config = dict(
    num_hidden_layers=13,
    hidden_size=192,
    num_attention_heads=4,
    num_key_value_heads=4,
    head_dim=32,
    intermediate_size=384,
    vocab_size=3042,
    hidden_act='swiglu',
    norm='rmsnorm',
    norm_place='pre',
    norm_eps=1e-05,
    positions='rope',
    rope_theta=883000.0,
    rope_fraction=0.5,
    qk_norm=True,
    attn_scale=0.402,
    bias='none',
    tie_word_embeddings='early',
    parallel_block=False,
    extras=['some layers without attention', 'local attention windows', 'shifted keys', 'gated attention'],
    init='uniform',
    init_std_qkv=0.0434,
    init_std_o=0.0531,
    init_std_up=0.0434,
    init_std_down=0.0,
    optimizer='adam_variant',
    learning_rate=0.00159,
    lr_mult_up=0.715,
    beta1=0.9,
    lr_head=0.00501,
    warmup_steps=500,
    schedule='wsd',
    decay_fraction=0.717,
    decay_shape='linear',
    final_lr_fraction=0.0,
    batch_tokens=[8192, 16384, 24576],
    max_seq_len=512,
    doc_mask=True,
    train_tokens=170000000,
    max_steps=10453,
    dataset='wikipedia_en',
)
Each number is 500 + 40 x the weight over its row's rms, rounded and kept within 0 to 999. Layers, rows and columns count from 0. Numbers have three digits each. The size before them is the row's rms in percent of the matrix's.

# layer 2 attention output, 192x128, rms 0.0974, rows 22-72, columns 0-127
117:535457494522508522449559466487544513544433497474497514505509542533498506505574566529533512537497529514468431538558475464478481497541510542456462581463421526472518486471426541548483470481460463514455560523514468544470544531402479518553385447473458491510363462469458493566492454490447536483528496499521451528460440484475471420513514479541473497437495515549502498478487490508463423476483
089:566470480567407545497542491471482464446486545476541482485449499464498488522559516532518479476511482493481453463481478436526509524494471428473501454424478550449489490474565425484528448481449492570496470499440646513472449472485538462452531474421447516466461504572499465533471540523493483448519510515534517485564504515496511535566533448537549437522516446416447513527522485502460506458553
106:498439461574522534551475503470507554435487545439518521495490473503440510555581505529514485421545511522517425517514612462480512518597537514474551529493439446455416543548483476484522459444425550529523466563485497528445506464510548523490475485497520461545475486491493551464550495470500525611571536518499550469503541489483495572525464499434456445455489509485509471522539478451527488517518
091:529517560492490449448487532514526533510490523483497538518460488497474545519469468517445494523478458526507557450487516529464503555552551497480484497447557548526511406536579419470504429492442537549492542537451614539501542475481579574518470454500486472514441491516499511523482494591469512543556531523477506571467483465473534548479434481578595506467466521478474509546474435579494511544526
086:514492483591504511539519455492551518476528519441479521444487518479461511510513560540521458494550477536554464521447521486491592420469600493498520549507475482563466533539427509460496538585518583487591468483474532524497566515466524485455491532533469473460462453501466450518560518563504457455560460500533452474534439496498498500495541465519522519499497450472444469395455578475451448492492
091:497572535482485587526512498485492412537517459476528516487491460484499484526511439502532498473528544532477510450506486491489505508384526446594423523519601483493462515481530459457517485495556487461474511489502502463452503502517486394482471529463446476467441540520484462513457479434530494482444547541470503476469455494511528450476473462529535542559494450387539494445438471543444533590544
090:497520425509517507511502526471597480473503428473529481539556506521449497497554513508406470451493561442475522518441451540519475501501446617487491473545461463458499451480538549509537515477522481503460540465469472461464448485532560477489494460545506465493487505472524506485445480558495439500502490529377490419536570510491561470461531494548533617526517458503492524527535404497491543499475
084:467530434521555428495472433505517477494491517574525419463485507477540487499564556454503466496567477542526475557473512567548476500545481490429490511571397569518596473455533508525488537444510470511483493490527496549547475478466396439562496475475512479458568523492468479497503540392454522477512522466577493507476546507462497472573514512566463513477482504530495503502561525561491493465513
105:498419512522461532511490545484495446513568401525486462453497474497477452475449521501502539502490436513509515515488495542552445526491478481516522450451575458551524471499512523532546496515430467424485437474509449501570498476445434512546563491525565533437527496441509486522490541425466443499416483548542495515545515477490464522576417542393529475456472499432542422508494515506495530464485
109:459518458514522537478603546455485426538516579547499417457479515531510504439455553537472485528531478480462525424531529481515566455504519477551538421510550601540540490501512477493469459502599533489499518504540528554495492498508444526535536428462494511477506483524472474494414510482511543526515525548581497545453573509502498522551517506491518478479452512454447513509468622473490436474491
098:534510511556510496506510484454484591460500572423454537464507512587495499494515468521508515567558509495554492419429523447505449459478508545519453498471451607454492493522502468483501473445532561475499515529456461490487497510555550503499480439469523498495516570522486509537510493479565475547531592492399506503527511466445455536461440455411473514505443479549461564461511498463454483567541
083:485485534390408541475518477515497511470474492443504492569498568509473474467515561512485557582495471449570568506521521430530502525488533494449496572492471452496565526522445532552542457457506431559510564507471524442473498440457502533503494470489484439521560505475535504433560431524501484498435529507495565488487582498458559466532491522425511479517473433503473477532556471465539504472453
116:504489479501554525441512530492540425479495442565556416430494546533506437502543528421493444450457520503518537531520414464511445509443511458448430500562527518515570520464493549490474565475484533522494502531538465462515412531521498527507491527546570475526524472522557537497529533528441558529495463505486509516496524522440428511584469439484498513492519459496430517447437480609486484481496
090:451572446540453499532465483476443501463510441449402523488485452526528498488425459532514483466526463565497487462477565429575420487554572523460542479490477503481525496469481419514549605568517550532539482507465521469494531579524553504498427501481467433517477492575435453509548482510518534485523500479429515529494494491480515503463494457503554536558456497562507468546475457492538535472477
106:553497468513481461465448451418518577439525459480481479520509522528531511450540507463460556547515572438546516556583469519475478434457485524415461499493433455550550512414519542455497512561420372479485464564523542536486432465497475468526473500487504465498531484509507499547460499449500473457506532512430477510509478445472508492528424472406488477473482473493486504543490465501509446503521
101:545460455487562501501450470530510575518493432509461498479521538501453458475591502452510468457567486467546519480507482527431510493581509480484507490482493441514459430592446494425583457495479512483523513489485466523566479487522475504459590543496510529554518478471550513463485480533527496542523467533517467547426456556537481461542444529445543515497492509531530444393446509542490446594483
090:564509502532549433497472417479606579493475469502417515479505497549503561519553504541554499499550479502478473558566486535538500556464494511467540562561513569440491493420495488526480420463466519514496534441503530579445493526500483531495485500468432500488415439475533531555528499502532522491455531482484525481485543460455518442522443457532467528540482529499470524457527496466459526616517
109:553484505465484535512481454460493525551500479519526503461465475521484510577559486460532476486534508497406528495493458553512458491544465528548534505516496473524478490447543451490501547528429431463491458426503492454465507475476466489410461545419466562502420545449523513469471464475466458468507457426585501462500549439551531545503481535524456425486599483469481471462564451523499533594509
103:536468485556450490489509541523591491518551483449502483506520479507522453474562580524534532449447517519488468519528522534506475457568467610440501459523493490509464556537482534454544565578552475460469514544500510417513487472533497508426576476486483527495554498425545547536497514514494429527525527501583484526464477445484537491464495491505437532432512517466458519494528415473519400448459
113:456492470530505440537525526517563541535479525485542482462454509554514485463564462482468399479484505481455497454490480479465411456519502507486546511533482508506454539437525453456558437481591553445504503443522460486550421519468506500427551519503497530460491450484589460469464435454547524477447469464563519450467529491470513550530487495567451488525531542517528479383506547498505485469435
102:493591458493516579496449510517435445472542509562496507552482475485557616465529495534493466550509474462547456508508570503504470472534464486513494535439495478454480527459512446451521462458496492505513515447551441512457567481490529472547472549499528532459477525531447496476512521442508469448586470482492512509475588432535583555544480469537585535500494581462466469518518483545524475449573
089:538496495490495516522427480466475561434565465503490512546545475498522521586572385542503486489496520532485563451442501547523541492454508447434469490448545472505467554554542469467441460472508424470521541462508517487467517457462523504533459435575512524528535510541455514536487496599513490496519488467494458531543472478388505475542471465486496435551465461520452492459459470542418533537506
096:491486484597482547529494533536542503452519374548506466512507433496448476480516530557503487470492554487469488495477562483560412522471495479520489482565541469543489502499542484518523489528464446451491493492549525477528446454429479531493515452539545565470539586458473546505459461504494451522426498524540499498552481532497456449536437480429437464446546412521576522477472531498502453437452
102:449376478551528501482501449516522532438504574439493565533526548570505502462536470533466470604505493493475490553518558502443445544442425520539481572515447521475540530534559547534542438526500528445500512470526548466559465489509471444512481505510571580452480516509463512507444505437449573425501486482476489488464458457545499523527465491518527488497497501500519416515509555554498502492506
100:490532517564512495472524496514513507484550480534491462466490443499509464458439500469469526455501550501544544540523429528507506564496481539542486541469579468503494408471443548470498614544536428530456475542488492530529420476499462491534509551482554490526462441460518554542471493482467433541580566534493437463526495406450593474540404465508538490513518473479480551480493510455486472465523
115:431610535497502528484597604494532457509582481559547410494579542479538510459491535462504539498473470464524538484470441511535536463526444518527482465518501493531535489464570552548465574527468497502510509562548498533543442479503498489572513433573540541464552496466501530572482493510523478509521548472535521465562464514530569480504555529493497480487512486438478500564511507517544548456478
104:491508562532561495507456457525534534403563495532586532486508506552469505452603510551478484507541496437509503433533511486559450501459490507406498520422453518557524435486541475495507483431456406477506494576512568533485524498471500491503536456544510489434547461445560529451493494502481520484536515465477525481528519561506451482488450543498485501529550551490554450528564529483545436539548
102:495553423595503447560527438420476550484528572538484542429482502531514503520533482510488460485534508513537490501485591516407461486554468540520450503484579491407533509468553500535439483520479484478529540458508481491457479519520477491528432499444448517506479506522506430595466456482503500496489497486517430583492481491456463475442486512567423532467417529522456490539523457497495522550502
108:491471555454518490474547489473421491466520449616519446423488531475478461502462516495502509508484525516497538472523513500516505462465506475457518541526427498511561480594475476513463522492444510463496515514525530448573421463479469524557519424558556558458579575514472492412476486537480492504507458512530432489564475631491449472474493502511530477528444456508511453552469541512512516439519
092:470530447489541512513431479511507511494485517463500573520480520452484515542495480490482526466447610560528451530541508429534471518585540504507427538461503473463583498522480498591499501438463483540450573450519508496401545439450497455432544442482447474526469535502524539525484441505502502513401505484494467553496542484499535505469430506501548487461476495555496442519474606522522501535514
100:511481525509437467515511490516464560511433521505403552435456484467443483522426483471463540527574508592564516521434466498432465540525535491437486486464511465498519498485507513520442536509457514461528522464552495535409488549454560547561428511518495514464480499484521497590531565537487436500492507512603494534487537517413558491507469528514519431523465475511475492490480543470504500595489
103:548465510484531531483509481440478520495477392430531513484478533464487520521554504464568498443481485504449456454560443528444511463456509486555462395503505487530485530498471488428461475552445548525516431521413479569519521583433493488459505561509445507517468425544505512520523452455552525483569454470477479506571483432456489501473491474519476492398457539518468506484459525512471557482485
087:447606522428487490495536479524493501501472551576493513505457498454519552468453518508498476488524507479521489499474516495570545540504448518472469489429541484434533546547486523449475554473557484501456481474537533500543477476627471509505573529528542491550503491566465511467491520483495538516401470516505441544508466526472449489523508496583598535507395488541532532547420505556498541449478
081:497480470543513513448470528475514495484523516509465489464500542486491453500485456474439480469481512458523489520570460490476493418498497495493428504590492497453492472468518540562574461549511525489482420478426477497570542516490452453453533494556562540479450533419448520621505466385478464526483552477475575575520454422459523496507550490487489512529500454464525490572510485493463531530432
096:478503521585477524516516562505569446513531506420524542505491519503460526500540523603493483487516475530493462569388513528496490509494512490553475546436451473469559494480515543555494527553507531498568513500461452467495573493531535474448483523526486464542562537462545571468567518475564494552511486428501593488479567401499564500493552484502512465474513474476478452513565494434527516439490
120:490516486516495487566509503502456515501571470569538476418496470472487526510517510469533459479519524557524604441443494444552497429505557489553541445562532562523430498518497477491458449474546506474562442486433526557494501531449487498448492513445487518457448497479485557526494503540547473483540478466495398497517515470450502506456502504463511495579436536541413526537443463597460526529455
096:467521524448458532508472514521510505498451484500471466538472458448449506531529512515520467457543570479542404523517557528523467486485451492544611481562498514431508570459472459472531513449420504425527432474479567499532468484522550486474567491537567561459570521498578454547506529476547432423440527459518490496546490436535502517579500513489504502513552444511489508500520485476517472448434
097:502517547481440414507589539535491502540461522537495553545521483500547550496460538577538481541468508586564540448513373487488549544501477472526492583514520581539534457534482500514509537489461415498486529496455556526449492495515529487446546520466461500525471486505529484466511508493494530481524578468531438492498468560507505456531480485553526528565461527441444536521517536416482545556440
081:487534454436459506504494533453462494464488510491506542588524467488588525511534486543534517581471542513570452457455498418566544539474537622472452579543467518539495555495480558492549442509506480576503540546471468497509490487479507447512491506533451454557457447455537535508500527469478488473488451474542460555517527485463497540545563453503468516525492468587491525490502570461506472550428
101:542517475502485527495491489475499523446580464474519513434494524562433464520522492455527515494583548426500473527503459488535476553496532538516458468514472439419522477466537558431544532465470395517522525424456433455446514432410506491474428419520464461506483518448531510530503450503525520518554484493510521477499510477580517523527498530576458586429535485523490479483556521453499497547532
095:447556451535507479493527553521494478552516455487515475462545529591474464435534546427509518557510450515524516412558523472516525522501525551464488537537492542438486431528542479483501498546521510422521517480494523467459502458552510457476423521437482514479441543519423509533454460507449478569532459432481498483498439529456573429499519512507440544563452482569570478486478482462474481563439
086:467437515504510443525475503474487486492524430504496517502552535553395390475496501432427545530494526440495490486476526535512488498462510524471504507479460505465533486496537504575477495474392504524472521458530454467548531451501495518580470416598578525519510564421468504503526453528555513507467474509475495520437524455481466547521487560471441488441549472570527480490548467444555450501495
084:501475511444464507505548462530534581565462523480497501496508498506471442542552448518489502566489476509447485464467422554528425454508511488457498515425532499535524537508548470464462433475519522498587499480474551544443532527424511486525494444548473412489488451512473486425578536535456499461552461520477444527472511551386462584505432499459476502469557542457481502488535468518461452491511
084:532511502472488420516512499455479503553431470492503498551484496494477535472507486473456450541490535562529511510501550471506467559442518490420439461505477532504487418481470520387466580500576472489524598553551484557508411515508535497597512462491471513458470509587467399515520506461554462511474460468457507539510534541509501511550538484559524499480461522493479468557444523538540447526474
097:489483576531479535494484578513546478536534617484509506503509448526501538466453431556450456531533552523449435559472540497476489453475485503521527549531498556499521557513497562553496517536549490544541558541475465443487508533502550503473493496454455505499496566412504535539506471480546470537501546445487556540502520439619534600526531526541477506492504535547520473522592544469478511502533
089:503563438537540517489466535529512463487622460521521462397542529519545517490563510578473555501502491508522538526486571456535448503523486507506506499601470445503481501431489522496517460428546473450473565444513535511484492504474499523490500476558524479462543544455506558505487533431526529533504410471480525524459446572466507479437422491496494528448494452595515479490508481540527426537494
177:497496523455441507508518547415484499509493494497556496563500430441511551551473511524513493450486518476551415519467499527576456462530489498513579441485531492489436542438491508482489508556455559504503477470485585537545470524483436520494480490522489516472462505526399496544486468601463518439557545515480530479571514448472502518469555491544449449556470543490465588495458509443448534424473
098:452501497498439523553457476478549486531457421519497497575459460511533510476559548494536492515493564536528445488498548514510499401539554610552562482520535501477488550480451457542454448468431533496502495481505440553558495535498487507517499481512485469536429387461534479520456397556548580498520550509461492503539491486462455522506487476514497537524575473461465514494545515412496502481520
114:456498553479514514553481419482464520462478518429547564520416446448494554531474479562480478489545511497460556473544495478551473600532510517503473522509521538447488538504517423497451390487524566574460435494547506529507556472472546472509443473545517500461521548485441504572537497456504555492515503455521601519477557486532510517510534534562502500491450516515501441525546567451543484515459
096:578550463529440444520471526438501493430529420476481506490515499456503469462503493473443513518487464484545497494550578476565545536501488562460422499486512480555503486527550510490566532576513419508541448570548483555504484563536474499534503495500514488504479479506494492529488503445557554511469570537519499506510547453503396434500474515534546498414439536447457532551511519424518516509591
089:491535517511455509543529523570512492540513460476460509528497446482443474521442517515520488513477575508480487530499477435456515516512525477482481429471556560515488490482458555466406501556463534443510404539507465490551593534523468520521537542548528530520500483522436504433493566480574425527516510571469468444512518564466438436466501463487484475572440498481543566500392453492489500514454